Part of a small language model's weights: RMSNorm before each block, a variant of SOAP for these matrices.
Each number is 128 + 24 x the weight over the matrix's rms, rounded and kept within 0 to 255. Layers, rows and columns count from 0. Numbers have three digits each.

# layer 4 attention key, 384x384, rms 0.13, rows 24-66, columns 320-383
135120171114148153109086130126146117143154123155130176123130161130113151119123128132160170151065094099118177123132129137161085157088126129110106118152131120144149084121152114125158104164144137
125133187127126135130141115169126130127120110142128130146126097149089114121123132151123130158130141103133126127140147129148111102130082136158136083137089139103135147107122121153129095166134163
130131124167103144167172104126165135129135132149160151138069177131109134111090134130133153113117157119141148120117048162080117160144126107127118113116140130119130087153109120133094126179149155
129151128109138159140131150160116102113107173139124104113139174180139120128153140159164129089135116117133112100101114142150126081205139126113123118133154102166103114109161104133100102145086114
098134106150100147103103133112158143081096106077165164119154150139102114126103166131070107128110103126127136079140147106156134138119118108180105122097091064121073158165097191161146132142114161
118139120138129134148139131125103099107118148149140169121095128124127128115107108165115128139129128088124135087133122165101102123108159114087158096114144066116109109136133109143119152132128135
134113123148103118133140155098102110087140117170103107126147083109162083126095110124135158120138109131149149146093094121136078078184146111098181138132116116128159155158142176144079148132158086
110160111123139125108141101113095152116114122117138115118129140089147088107131116118140102127107103206138147083165152145087080080140102163167116106147121114118148142159102124146128128146100132
101122128090162137118115129131141208101138135134122138113095196098129162090141139124113119117105176126173138175150121115136102147129155142122113105105148139176144136101104104125150101182105115
108117144129113093178123143117125111155130065153141175118153152156158107128095083121113152142115113105099134113178126130119132156115137134189166115126120128126132109112124154123134124136122111
094117109115109124113097128177127142123145116108157112132170168112149144097130150142139105148095125127117133115168112128128124107114129141144142137127110203138146069189145129118107050109135151
121132180118122137119118130154150138138125111131101100126129152109144142130151105123143112139108113110112136125115081122153076123105143139110097100111128111133107123095161119156073105142139149
120125136149124118143108124146106095101149107200106112105138089104088116106104123147122124173146104160120140134150133128166126105099088121126103121101124128135145105145112046128121120125148151
168103129192105131129065181151128108127105096127181156152158120139119118116094150151081148140125154116120167160089138122168125104108101124143109122083121139141122126119148146108107068071135150
123114113101176141097151112134164109111188116122164135127157148139141128140126127161157080127092112095141163136095118118141162136155148099127102109128121082125114089081124155134124109177116131
122107128129147115133216133101162123135172136092097109121139082147111152118119119077132128108161129116122110131131131127098096127161140098146121178136109132084114121186079160095128132153167124
151184145097140101151123069137151117117159132094105132129155118107130151128103136145168174156152111073138151162139116122126143072126133108159128125167133133151151121107154157150069093119141127
147110158180141120145151121132123121088127124105077161159086085133132147129109097120154112147141182124197136111161126151080126094117112118161140129145161139149139119140119108102124147091162125
152174157139119110148094092094103115103141145129157146169125135134166146109106146128178167115144118120148128164123150157164116098142092190102098070162146151171112118121180153151122087137152127
125140158110162079114103181157145130081114085186103156103099085142117119142145157094159190139131117127127089170101116100132116083149108122163145078094148127121162145150118132133151098125087167
123138151119171090095115131146105127134155076153079137133103132112137141152098144150146107086108115132097112165159142155088165058122179104138105122133178136077155117155123160124126103151146126
096110132102126138127173134157140141125116146171059100159147082146126153139121098131181132084117151154181102131185118101156123093154128085120087108127131189094116129106127115140136143150142133
128141114152110145133113112127121130145164155117135152104126162132129128133125114144111141177150126070146143086104115133105074138106115151126138117124153151106132126105172092163127093102114163
131139140164132112126107117139142118140155146106130111110170176117123126130135105118146156123132160111157135147133155159147117117114123152105141118099132086103109106139135168177132103130113141
112126117153132136119127153120108149134136113088077132092155120135135143178142094060153114111137103170123162143149092112163116112136150117133124133136114171148081158126141115064136109100081108
143177125160132130131135145143100072183110137098120092132130093117138139121140124121128116152098165130132145124141131093079158116122123105095081144146086134125123146137070149110138113181142107
135145141087088124117134091114142143135196090169120119105118156070124093152137116081133162106102193147115105109129129121092129162171146123143130080124084118139154144128121143126121081104131135
156121165115100156126165129187106200121123085102152142137156145101106148116074151125193123126161135127124185181095167099092136124171112096125129128125092147153107101107143131121124146137119127
140109141135064125100131095116082123158126137128099126132125156094105149138157111109118147109118110127158138088146096086087110095126145140121140153131122124171092115118128097155102130140130126
135146133120103136134116145109133155103124155150095121122159117144098120151138121104184128102169163125164136138118114111103155125167122139116128147138135109098118125107122118127145124174131172
147122127107111100111123182129148111116118134163146121120151161163151092125168110122150162156122140136086126097111104178149159125164150166149131131100089150128134137143140121158116107109106147
125193126116169074185147090115111102166167152129148138134157136066119141136150095162111120141098126150124174123132144162117104140165147109151108161131099125111069176124146142166172140138113148
088131148139110115092161095106137132136121136133139121118107110184098125115091137118134127135164085162097167136088148164128135117126137127141111159117111156132107132149117110120106129174112098
124126122113130122136113122125144116129113117122119130129125156192099167123095187145128123128126145124183117126144157146129189081132109143166108147115093086156139154107094117117101127145086131
116076112119138135121147144139110176158131144096113082100160185146124141150135124158130118140103145110139153110104107093090104117087122122170093111156084094164142126119119141137142117135082145
116110119114159098176094115127121084081115132170155177152095126106134119159164127162126154127087096103096156058112181144147164152075120114123224162126129121131128098140171154113127075164111111
112135141123097131130142111093129103140085114110135140117134157081101125143126110100160121127173138123162132080118084116146096093098116118143131121173152084171135129138160133120121112177073138
142138086156135147111140108171108101132197140116116104109124149111114094093133117104128130163154104121113133156134149095117095105148113144151122109131127143109090179184113173156138110104136113
102136145169148107106109112069099158138169155100110192088114129098102160148113151167117146141108162120164133097116174149174128142113107152158173092121170165156122095139103137135128125115122146
176200101123092127155109148097131156090122080184114110136149133103077115124160137111126146083170129104178095094157183125119145110125125162148169069134096190119153155140123124109183084202141121
099183073160138115152109122119138123115121084129154131123141113136107148134128150157105154169094102112095111103134122129117111143083096119143145133120115109167122147128175123158152077137127115
119162144116132150149120122170146101130139152155140148126158109154169125098123137130103095133121100097097166121129098123140140113142107094118126133138125155126184139133130125108163135129130108
098159123109182125077150122138107122128114146133116165127124125166126095115100098100108150104123156102129155131127103136128151132106119101146170135127138130108100139134139133122130154121108132
# layer 4 attention query, 384x384, rms 0.128, rows 25-67, columns 320-383
157132130112160140152150175078122134131130105125132100136106121091134178084121146130156148148134113091118118114123091131155117110144121138155136133131106078125124115099122133142087121135130099
083129113136164155125165125093154108134140141147190141137140159136127096128144110062130122074156086127154175136118146158067119134148111090166118146119118137119134126114158124090173107097136104
155157107112161128159153152138116102148158160072137127083121085093173130149183111130136145159119157140106124168154150100115135076133125150148135149145133129113092082102169114183135128163121118
120126118119160106101193126071097171128141122067154112143151158176148070137156105107108169118111081124100130086143150179108096103099135128132135191113047111125113117058100111153156140070118101
123125140118138138165130132155128111109118121112121097128080092144134181123110117128197120098143094156119144167111169139089144115140159122151088076146130132097146106141147080126158123119151152
163132110155097149171104169123126136136168137139147111092110150100104147139155140127129137089129145139144112137150099091108132119134112105158158058150137138172112105147129103128113104154109147
093131140136121055146105107095141147131104098159126168138109115151149134137096130104126096083120187176169091162119124165131152079125138122186148123103132137120167135075079128073131135098089089
125123066105072128160149121095118132140096153147155165143145152156102112098148110122109111116108119120146122119141138170166149153109096132134146134083180120112136136120144096123153139133100110
174137118175148114156132088131165106149146123106137094136100133134139144120151164100164161113128154113163116106136096118119128111185117131130137164109086115107128093138106127134154091133123123
092164139094169154133124179133114148135137100125139124134114132101171095138135110074139104101136109129152091090137131108153134159122204119159152171120105112111104131161063190128125124078096105
142134164079129186098100116118137086131127137094102130137143160123124144102154129117131151053118138102127140114130104159130142175109134108130140089146123119132117182136131156160090156163150076
191118146103084142144144097139107157142096119172104141082120145093154091108141107123176134150128141134143101129076143150160140126092158069114124170130124167118112118156152125122123147105162140
137158132134118097118163163130137160118167145132093106143136075107096101134133133165168107149098100141124128098120137125127115139150145098179124094117163107102123140164126146127178133107124143
126127095112106142109119139107117137121115101080112127148162148129095133118147116094116133085134109132122121131108101106062109196084167074169142123124089157101168106120107173176122076122146098
129125189128156139127125166142159087108102138126168098129154123128137117151108145143068117134196131121146164128116141148132108124144139087132084103111170088118146131140137146139137126169123149
113128120155128160098129136111144086065147131150086156118107153136139135137112143120136133157118135135160162124148160148145164133115130140160123124116098141123128121097169158123170153132153171
160090118129095116152100065117136117135138086160094128142150111111157090142155138063190111118132069123158125129144145141117127141167079133062105150116148201129133122113138151125101114132088137
104130138130122117120180106136127128117125068123148115134198142155113139112134124137069082101149110136139122179128141130128112148131153131149152115122181151153128101155112183112119134124151098
106122093114120110129178131107074141100128077100112095097129124175124145165129149129137106104085132171144132145092117088074158100120133132125139119145171128160144091137118170148120112124114115
113111125115110160117112132107150055157155132139104099153168132139104137098127127091136112169126103129133125109130102104098167157109132169146126150131119122093137144113083108131137194132157158
143116152110121155125164169114149141134176113160125154127133135091157129129142110076133174121092189106164110117105091129074092134141103081124179115142128126123112128115125108179149086092068108
115130144143118099127132088152143157112122125163109109129149120145125140127164124137123110108109061159123129116110153164108075136167121115132118099158126110116132105151125109154123168110171114
127126114130136127138104116119108130128111088103096115150167140137124147088087160124133131158135110129153079134140111133149155118141135125156128110096135110099120139170142176084091125126110147
116191107115133166131113171068144121131142128152152119111126169147118131115111171118080147106145167153155134161171139105137117125152114159138111129061090175150125160102138135146116108200178141
176094132115201147113152108077133137083176167135158105137163131095104109109177137159128124121093136116135119140162116131146110133111120111090097109169144137101162132145121158159141144175169103
128131097105081123104101116122161118173127132138133106153136141160127137103138075115157101105120156141129083126150085165137139127140140141148105107137106109115138144157097191164139140106143145
132126170130134150162107140145094135107135147157134188119116143095109133131088136128127109134128092137103112105037119144128158129135071183111139141126143152125141130105163109116114102105115154
126067139116105111126107100123152115133137125117105093117087150108152149137114121129090123158115127137101169134133132127120169128100130113123127170170140154155135120115173117120135116119111137
174126127070096066119116139130125070120142131078129147149166137138105131127152170122132107131143124117120141161118181136150152148110115127138121114224094140123159150111112125153089153154118137
158091139141094128158119105138115138118140159102119180137095125145100122123108100128121123096094110104153069126119091121146117133095123186161117168166097096121089162127093145129078130105111142
104133125135115175114178130145152141116131112104142115067145155075143100088119133117116130131106099128145129120176150092149123072129157107101149103071122126139161126121121160104153162134139128
081149100133090162158128156074125083087104089121086142130141114075089122146192119161104105140114112132149091126143099150147139079113100111202143121151158151104156116148155154134195128152144141
131114111100135128152074164133128045091108079100149111162162128184104136049127141131181095128124135121127119158131128129130128087152113119126128144139117117086136115099093125088164123106104120
162151151116121126101104117149146138130159134140174140150113165143180107139096122108126122141144118107091135124120135134111116085119141142130112115121154112134119156103118128119118118159130142
148121139172080124139200116082107133140103141132162080121152130132121117151129122135166138127129130119164106095145130134116117128135178090164117114077131150103155051193116173125140145114135157
136110180127108114126131159104148136103121071113116149135116134168101101124105139107160065127131178129143151104114110105089082083132120153160119108121115118140152162125105086098129107145140136
160127080131163144162143119139127098157160126183148134128116137174143132136126184139151106166117149134134155110155147065158098197146107179095113065135104157143135194149133171210120124109099104
170093136134141134132136128121083097118119127121092169094140143121118205165088179119127167176148122087169174130143131058137118149102118166118111145089109126134082147138141171148092101136120097
108166160135138138115145128182169153149145088143166101078132122157162118110153096119151139133107130139150125187144121119099133072133163112108120114191104103163131159163132131165152109129077150
127094134141102162112139134135121131124126109131109130175171154158159131175141113154113162144100137154137148147100148120125107132125199138121152086098141107108125118158124150125128121157120129
125130115116106144143106090096147146124171117148150120150100125118146145162107115121102135132106103112108145121105102142110117121145139147113142124158138121143086149102155100125114153151135147
139147126128141145146133120128130136081098126157130116110137147150109118131139096133144094138083120134138112141144126103126135126142105121100077140126112159106126164119143136139100160116134150
125156133133121103118175151112121120134141122134125117042162119131154106125125131114109156118133139126126134127115122148131108151127167145141126127146131155133147128145155154128119126103106112
# layer 4 attention value, 384x384, rms 0.122, rows 0-63, columns 320-383
142186097111075133139121121146148177119179140166101145139151108165093122132102090115098076132072159144158121132120161197147084165147134169104145146118125098100133106099113139078088125103136104
137115131148130120123114113133160115164114138162116135117115132178084143137133110141117127136190156104109134140109146107158107150160117122109150103134135146119154124110105118105113179103131128
123150118127132141167111175111113170088134146121116149145106118149119140133160124151162099106133080138105147196142100091101134139130198109168100109078139167129136120121121081128088091120094102
118141097154152119118120171146189137107145123113121129121110106114144131115158125129174133149200137098141111082156160165130102115158087097126114150107116097149111146142200101135156131068153161
129174128108121111104142102141134161149146174114113083117105112174134162145139101128103141052114156105111142093139127140150115091126122100144109117130065139119106111139123105102129110119127114
157137148122143169151100140104134165161142102130123137123183098135105134163125149114147094101113154118158110122119110126137129150114141129120142157162133110149191152124120116096126135128102142
083159097124157117124107147100146167131129131085127081147161143104168085082115108135113162092162116151129109070117134136136174129135133138145162139139128138109121167143146164102152150171089123
186113150141116132166111106134135139156112161159113134173104159125123140114155101121076119147146114103132133146076136144120155172148108098116157140132101132118150197097164145187131111183141153
099141104054125122146099146134132112135128107120054144125130126119126122137110128110124134164077086121145106124187132107141118139113107117082134132065153157119125127152161121152171154094139126
118074128099096071146123181139131163142096138107137116118113109142150096117160131144131106115115127150128161073143121113126155117171161109166120115144131136153145117142171147110103133106121090
180143182112109139125153122138132192090085144124159092110126090097130133146141116092150133127126085152092181097095091120108136109162073161146105128114134113176144151116107168081142153092113126
121123120134102137128136150084091102158102143153131146128169115124171129193143117115135118083133128140136109102149136117123126157134151097130134076157166138152122096117150160182170125143124130
113090113059147114120093130127120176097113141125085143138140146133134115126167112143133114143088138143191126118103089087135140135110092138119107150070104147113122124127170112196132077150120081
135117098101105119144129127117097108093116119155116110136134149106163099139087117124083167112128154127169142129127131107083123102148094146091132138119154114109118138144109151143080163110143081
094113131121109147124063098106105102120138163145081155134152111115156142167127142159116144141085145105140165130137140124130121180083182186167163110130139146087149105099156155149112166134122128
086138117112138128078138149088128139180121095123100081128105174164086155110100115151122124108070096112141102119122098122125114152160066152121087126148125145178133112126152123088132157104136129
127149128133127106100117117122149164132132118141131166135172094114106100121108160126112103123125134121099156119114110148145142108128132132136182121110113131091122112137125107129144108128133103
108116124121126118156141125116087135165151071100116138134126163139114129122113152155143121132180189117105113142147128130149115159130125112115142177162110155145136127181127152166148145143091133
109150166102156120113152170148132136108097134142141132140120111142150120078142139168109102120140158155136131130085102129139158144090112165144138123095144154101154131099114139114087135167124134
144145121125136125078127131132137138135112142138152156098111143125115152093101154133130093133138125137085141133142134155149145123152159133087151123140137112138107143126160140147089091112132125
177100118127188111166115113183098123085102091073101157077139123113116136093130158096136097164131129121110143120146161122128143086119130104131149117157122185113131120138103110134098172123121155
117117100142136101164160097097093094175114146151151113136094155165090119102110136092150102138129167118148131124117173120170098121151108161106096183139102150090140111110145154165128135090187177
161111106103139118142075161151104101143134123134081138104131124142127102115109113102123123102114090151158092163139098149133140128106124116123108098162136131130169107133090145173096169158157175
123080106093127144103136142183118176119135111104134101142150111114182153120132121118146125116113109126131098126134160143112146094124115120091137172140132171119133078126115105131096143143112135
192121166105127105119162079174121129128087118115102138125174093144121133160133124131163148119138144116145144113103143106175131121136191051119133122141132167095137091136116129083136159098117102
138128154125138109116154144124184101163118129075130102157149076101149148123154093120111113114093099142108146183108117122111068125177074134135130071127142113118110121116106164103173146170146130
156137131112111137151150118132106136102100107137106158133151133117147092086118171130116153158161107169077089123155141109147154116121149123113146093154110157128111141096179125147109108154117148
125135138130095151120054083201174116143119137111120127101135163128075122096091162110126093136111127095143140139129144097130178122084100152104136048112079128151122142139114095126084148110129147
122093166124176122140122120182152113127171131143149100091148148082121148126085124139107112142104131155157152102161148070103140162070172141133114067117146111153131134108132103109114154119161136
186133161117128101123146112096112138137102140138108095081124098119162138088121116142154097130106180120142066150150136101128142119163113116123106134142124129125150052142119174134134136117201107
136131126063107130105125145086140104135116148105140144170108104152119100139118109130158153069104121144167123131169121127161123111150161162141104126099124137146116132127181132126154105144107112
130073111159126126117143128104153170125143090147096134130149164115141099140133124120170041109103061125147129136109116147153121094161142111106134094114128152106163168160196161146079141117144155
143121094145109117163101139130109163134141136133197126168112109136135091130137103148130094078103088165108140089127137127120128119133141131127136137111153163149146131150121120149144133145121161
112109060141148119135141127127133170128092161125133149153140132092113153090121137122127132109116089135075133124130170137125151106134143071095145124105121129136093127130114121119136120127122098
109156195145140115127188146131159170116095111150143109145105138093156151138119118139138091175146150148111100077128157136146107152154135089108098106141142090140156116100109156113115137137092140
149105167127125182117136081096108133160146168121139136120096177105123112120127107115110144171146151149106156118127177093159111121179103141125185144138064109123094148109135160098080129100136126
141121111104158100131144147171142139128142174105133114093136128139103105101146122121153117191137103140112152101100142106125125164132102138120094166123111131111119110081075144082102148115129134
111157128155119159152161164106129157160131084124129111111155126111141136160144153150108130127108132111120091147110168123105181112130104180097110147117110102132142152148103134109118159134087158
150136117142094099127107185139154117139113130111139137162143079141128110155138138120094136153166137139186105113119128147109141114123171122144139126092142165095119101136135197172162129106109122
124092117103141133107153155125130103095106098107115137162165133152127114181124151133135132156094162103113137121111170153153133106133129156151106141144109101159118124108148133148099144154089111
115128125126135106097104158159131107094095127103157139103117111149118114141115128127121186097164141134112143112132142119139112147098097128094132149110184113109173136101131104159114130093059175
111129112113138161138121162112142136157146138134117090077140121127114098112165127121141123140045106130101122150131145165129125117120140141130148128136127162122098148131127121182118149105114142
160165140094132125112129158121128105099096142195164117163102143103134073117108144161127133116114138151123090155130099110131087163062123170120154119136125146165143133125131111109124108153112135
135151124130109145102114079121110140152147126123130101077144147100139099112136102142103119137086155122152150109111122131095120124131123133159116170129091131138149121123119104139118074170129132
131086124129111125134107156101191190164123126137093118138104105127124113153137143148134110132164158129111113124134128141162086138157114159147167132115155130147145137105107104145110123096123142
138146148126128123146137154151135138137102094148127110101094162120107119121122127107118144120163072134114135128120132120109154102087138121149087151132123150108094125128133150083098129149130126
138115131099109142146099082137096167139117137115144096139121145159144123120117130142158110095167142119137133120136165139159108060096110123138132140130179128140159106119141136153113143149143085
094112091134144138142114135136147175158137111138109114064146124104112142180135126129089134101139144137153128110119135156147097112148144079133117157141144136112134097083198126123107113159094102
117167122092136126102158098148144098121159116156113113133109151132133099098142125073120148101152135143145147155103128160156107119132100157140119170091112132184122132110161125145134136139152141
129122143133133146061114109119101156109107174125119118084151150118178116163148078101129072118144086131098139137138165073121118147117132113145123112089156102147127175133133092113153117145113139
102151101111152130118134138131146115124108129083142116147119114129158132148124126189122174105178129110152132163135130160115128118124100107087086109146112137140135122146149112174094152162130129
148104140124115136085151153126094127148100101144183153160085110133156151115107149112152116104098124149111149158113162121198111086102112122120112153130123143100131115131109128189129130157112095
167114134140095106144124158115132131148127101099156142148128090159122082094131119123090167128124162093168152130142148129085146158154135082106145131098143132157121147118130132097116108115149106
159151157125131173145121127149151113125120107112164160154132145107153135152146151133134156129123084144126126179140114153124111154107114127129096086137144116155058114103155111111136090157146146
203110128165187137147156096131119085126090112075097124138121079125120154135139142142130156153160140135147112101143134098099091149153132125181125134135177138125097119128110101132118142130146124
128144126136125108133118130110175117084156176134114147145139123105138131168120136098194120118147148106149108167093187130139129154107145098095129096119138145137106154137113127126119146134122137
144136148076090134127093124108110121166101118103149092140108181148140125132164145118102124132139095136124146116121078111135149131129122110124101138081103066110167160123163107082152135121130109
101169134119102155120137138124172147120101136162118131128139166161127108181152128093137152107135151129132149106150111095075118127105094167166156120114119142119145116150092121138136109148102139
103132143159133143116095105104131147123124135126104132121155120149173136150093123111125156065171158111126089140111164091119118126163157148136141144162128133108124127098127188175134141131133108
150170157161120156132111131095111134163078061113086189144151096099175130130122133119138132136159158177112121172150130104144138102120101144097108072148110133129137143146083127144172124080130151
137082161123113101089102130176117132159086093128105110121161101117123110130125124147108137139167102155104114185120104100097163120092122122109151113098134120143110148164129152105134141104103121
110127141144065129157156137067139132116151115173139159135122110175150134105138132105085104096126112150086138110134111148131148135141126096099122126139138119140129110160086138132113114143118138
108134092108146100135115141154126152164111148129130094114103112128155125141189159148080112055093146134147147045105118137130183140164128139121146155127111099155084137113132117125181118144151133
123160162083095111140144137132173151126145074120101077127160094105139137072114089106102146135158123128112160159095190118144135103124164116141121104155127147129153103143169118125093181156124120
# layer 4 attention output (transposed), 384x384, rms 0.11, rows 0-63, columns 320-383
102163137123050133143131114136129094154122171152184140093093171105178130156136162144112140129206129111103082152162095090098157101141132124189099144159123113166090122155153080144143122132136106
155151101102135104124110171096123144124135151161149147152105149075169125146162110143162169134150081095144097148175162157137139114085170077141097167092133132126147115139155123089120151137128127
140125140137157159080105101154132109132122114130154119154149134098137108137155115101127109144116103112118104070108166158163118136125129174086144142110170094132145157087097140121177164152153144
193106134129146130131128132096097156142087158161126119101121125070098134119099136135085132167115143110104077175101118129164130118121167163166150121189178155151121068112126131104145129156148137
132096102093168130141132133117112108121123142145089123132135117111128103115141153154126141132185119111132081107095098138108121153165090159065126139134167139126150167122168153120146153161117119
144116125156096107148133135141144096111107139145126165088096186180146114112102136121117148147123162087129149155173120142121110150111088134142119108115102128142149115145130178159153120145113120
174115144129125137123142130087140146146157109187140159126163118163086172133150111120144070148147162117139099143184121133130104124120139165129124101100116123146133134162136110111149147109113123
146090128154136130113151149138125124130103102104140152118075114135152121157136129133160153082129108129139089112155101134164121103096103120145127163076143124130117125094145134058116146131161115
126102144169171104124134112101151185162182132130107108107118116118100161127116105144131120133131134128116126113076114109114157146145101139130147130175131099110133118139112145094129122125145120
092129143123124128117079109156150124110150162136145108109112118132161170144095148082128151156152122138114098156148103087153074142115106088129098106135157102134119119083106126128115120126143162
162083121162105161149120134189123040115127116104112100148130110146136130100128144089133150112146103150130127101135141098135139159119151131104122100157134125135158122115079125195120106123144105
119181117119130138124147098152153147045109161124146150150084124139101147086140099155108076146110143131149146181119125133112111126098121180136103142060126113126110114142179127104092146127152130
131157136169122138164149151199102076112159111106145064160150146123116115137099145126115120122167093142099146155147105164137120135159157101159133200147169126182115111129107179140167163137101167
144111129128111120153142102136142139116137156104151104134127121118104223113102135119150120134107108129082135150157147151119150099109131140132144143162161121145142108161146128139140126151133150
104139161126135173138163109217168124131129102128083117153094152124136168075138145174133135153151119202094172135095135140110126082130076182137112151145164103120137150150127114104172081103129175
132083138118135126128109136157133110103171133158189122137125092109131110134170099080128155124163171113111129137115144143136126102137162075105135138117146143109141177101137107175108142108132118
110115119114140157147130086128140125088117122171069111098118139128112152167145110128140129136070132137144107114102099144140074096157111138127128101125141112163123108128130155102134153131108122
126134117160131160103112126114152177145108143162097160126123108098119097164173086119110144150094130132109150163118119124119115130100138126199127111087121091117113153095162138111142145136148144
112138137142103125158117136137151136156144137148128108161102178091139121162092117143155166142112098153136095134128126099106148141149166125127146085124166122194111133160111109101133124120102101
137093097179135111116094068134115119121142137120104096157116109086126091127116091107122157131163131065176152146128118130116113134158113148176116131129146137121170082145106106115190153123152140
113128129112135142110099138123118147128135128135154084121127112107105097151129130139112139128089135146105094068167116166128100139125099147140161115160155099146135137118139173148167098099154122
134158150140165143113132121150125161129088111104107136118113117105145116126145133144099129099148126110165156167131123099161127145141121118151110138121153136150158140157164116140120128140097127
077142142124137079142165107138135143102108148084144134126128172112114118163139094119108088117128145113105135092141139107149146094118138125111140144118124100119125131149149179149128152149148112
081152144131142119154115134078097146101133164143125140107153145110123153138117106141076085147114103141133094110144106101118101131122101178164113151104109124079116127111103140149154141140178138
127107109118114125117121112118140125143126139098150137125080161128134101091147167106089165158163144118082152124151096129104118125119126137086129128098084089158140111150090124133096132176170147
136132080126167116095094113160135151116120143162102140109101159171110132132107149105133151106095108118138098132114124177116160135083137132107124150141128097109121148131170084141104121134133127
146139123148050160137122127106122069135107128168166134163190102185091137187153066135105132109089143135138142123101115138097102151132150182145149145039146126141150131163116135160123123108137105
091140172125144144144177139081115135143147118126107136135111121131156132160104088150168146104113133152088117085134109153091112106132147140136151160119146091082115106135142128120155105175110104
156115109113107046124151108120122164128141116129118145150111096151166128097146153143146131131111084122124111132148121171112111140150112115110172173130142131094174123140095140147156136141134096
132163102120092097137097119160151098099168124120138116126119130116112116167118146123163161126122114154149142144148111159160104145157115151134138144131149141120123156119151131141076171122141139
155104146176106103165113103151164134110134131144095085131168139164100149149136141104078125128139115122124119118122136154136121125126121085116116099116150140119138112139129102120110109098130126
098109099110129098106096086117138185129104145124120167119111112126122115126092123107120167118116208157158130097133093162110148127068115165170091157118116111150137074110115123116141121089105103
119118151132114092141164111137160132134152132124103127154156104122121192102122131055083095089106128112182148095124121168136129126161107102130130121154140081135102167109131130123123112128097135
172101161132125158106187150104085081124129101161116132159126120126114131106181114134146067108121109065169131120122092097145121148151070124120135132196163095091147143139105154154136142099123172
163110116141128104120057118142110100133137166131159134129128122168138131131125124114136159109125151106115152166140158094109132098159119135101149137155131162123132141127114088137134110173097075
116141113119162150151105133169118102124089077146110142100141073121119096155115136119143099114155132119111124107130088168112131128103109130141126139198148149109198140136082099151121155148141128
153106139139112133135121148143114106154102122133140139143136102168103098131122126147125176127103134143139121157148134131129164119141140103166112129170142141114120091150140113146129126130109154
118073130118100124162137122142138136110146201183149129135119114117105143126146094114148155125158103124139164105162151109171115089123142112150137101147146109091125125118130125113153056111128117
094131188132102159120156122123103140108137150100099114115150179169118102111151094132142120148114185116112139165137114127116128128079164124145134108160093089173121149167114114098119133129164137
111131152127125081152141115172170083172145147131141151081083128118129114136126109135097091089169127115150095140138125121115125115141130113130161086084129115119141092104101076114125130067172151
106120126105140135178126151166089136135142126110155161072096104112113101147122137098083157137126156147112117117124121114117092132132184129145097107116127136140143103089123178121156127150140116
114167105173140141110133144126152112124124132147129138132129130119105119165116134199151123140153100136146134135123112157132095142133158115148143128145132140088141133090133123141154155136149095
121107147131112137136108123109148143095102056134112126110126142119110131089148096098127122112110132130177166118179117136124144127144112109153107119107133101120136178148126153149088087113111109
088138090129156110133168126099141077124119127110129129179116090148118129132114157150147140087203094141129129151151051147138131096142137098113128124136110153131088108128121123121117164081122154
077175124087125164121108101167099142139117134145159111129160202122151155101117083119115131173112117103135094140116157142128144149162108081153071107156145139120122134125124107112183129156129122
107122117136149120133099119158120116127154083108149149100095140093113119126119123095149109126099147089160092090150095132100125146132129152119102144128152104137142125127113139149126098113105173
094114136094141115129143145122123104152137150154137154095141142134132134156132107111107120095094127134122143134168111142127128153105116132122115127159136107110128171114101129130097131099124158
097114125144115109104141080091109122099135135145126144185148117141104103092141132164115137094135103113107087160136116132127135120146134145103108159124103137120114153150111121161111151097124133
167098107135086120175110149126105154113098119111114168101107125114129157133137118156122107131148070135102124133163098161110139125153151145115096097167141098112156136104042160120108111132072087
143096168169199113164186122163128082166139134138138162124078142140119118107099083163113169173122209124118129141159138140122159127130112155123142124139126168085129074125123131120096145136136103
154115133183064092172172123096119142130165195101120133105138144134119153077113104084119130094087145149118108084130168119135154115120132141128195163133160138107139138102117125069138118120124105
114178128129136115129103148122121141093138088137091108159119111142087139119136080122123108140119111143138141117125107120070141134143119089115146111161143127118096168130164142142103144161127100
112149118128092120085155149089115095103159104106120145111099128107111145109129140122116105094133113112163139132108124117131129083106147142110131140172154135079137075130148109174142101129131134
094137090142161088092129111144096137112109164142131122123124165161089156082113131159128064107107130125094093156134129113136142126117115151141115126066169087117152191084131097131159148121150112
070185107103080125083106148147103172126105097121153124149131168119121099114123117099082131158148087125140133137105157156136126149068105144096162134139064170151122097102133141119116133131146084
157141122144112126150151097100126107143083111119123132146145153125147081136115136146138093166123111122139200090139104142135100097117122192169126158144178130086185110134093089139101105187131127
155131131153127101151129151147116146107114095148138154145157115128125141130098129120160166118130153149160138089138164097165090127162116106137155117154137146125104139115100120175136094133131125
124091139136162142136129105156107141132130142162144156119142127165122118063130130141114155173133117130119094091116086126126127131089140091119120163091127108093128119126139145111121145132144120
145145155143149165146169124162137132141129086141159138107105148114096091190122122131160143127130089133124158155160122167118115155070135137145121121105097163143150132148126059100137098074127175
104104123124124091112157159142162117149110137164128119128104155176101134130076111161136131087152106120117160126108145129070133096109158141099149148133117142116123173134128152130075140145120150
155122114134121179139112152122136100087168152160137164153134184159132153110119120123173143128101124100106134081171094164123099126129146161167133110139081103114132120067113123169137093138141130
115119132111086088095130096177080133124111108105117104121128138094100151116128128174165112133159123141141082134140104110133126127149125134157128090103157107131145120110153137137157111060148109
163086146120127162082134143076170086103170107149122163131141114146090115113121120157108140135128104117133062161114143095112101081192096115131153118156129125189153141141135121136095166130107124
140120130181086088093138110159109178144123151165164170122081150120095165153139130130121117087120149161132128128155098109119118107159129143134162123143107087125136127110101120133140114084135130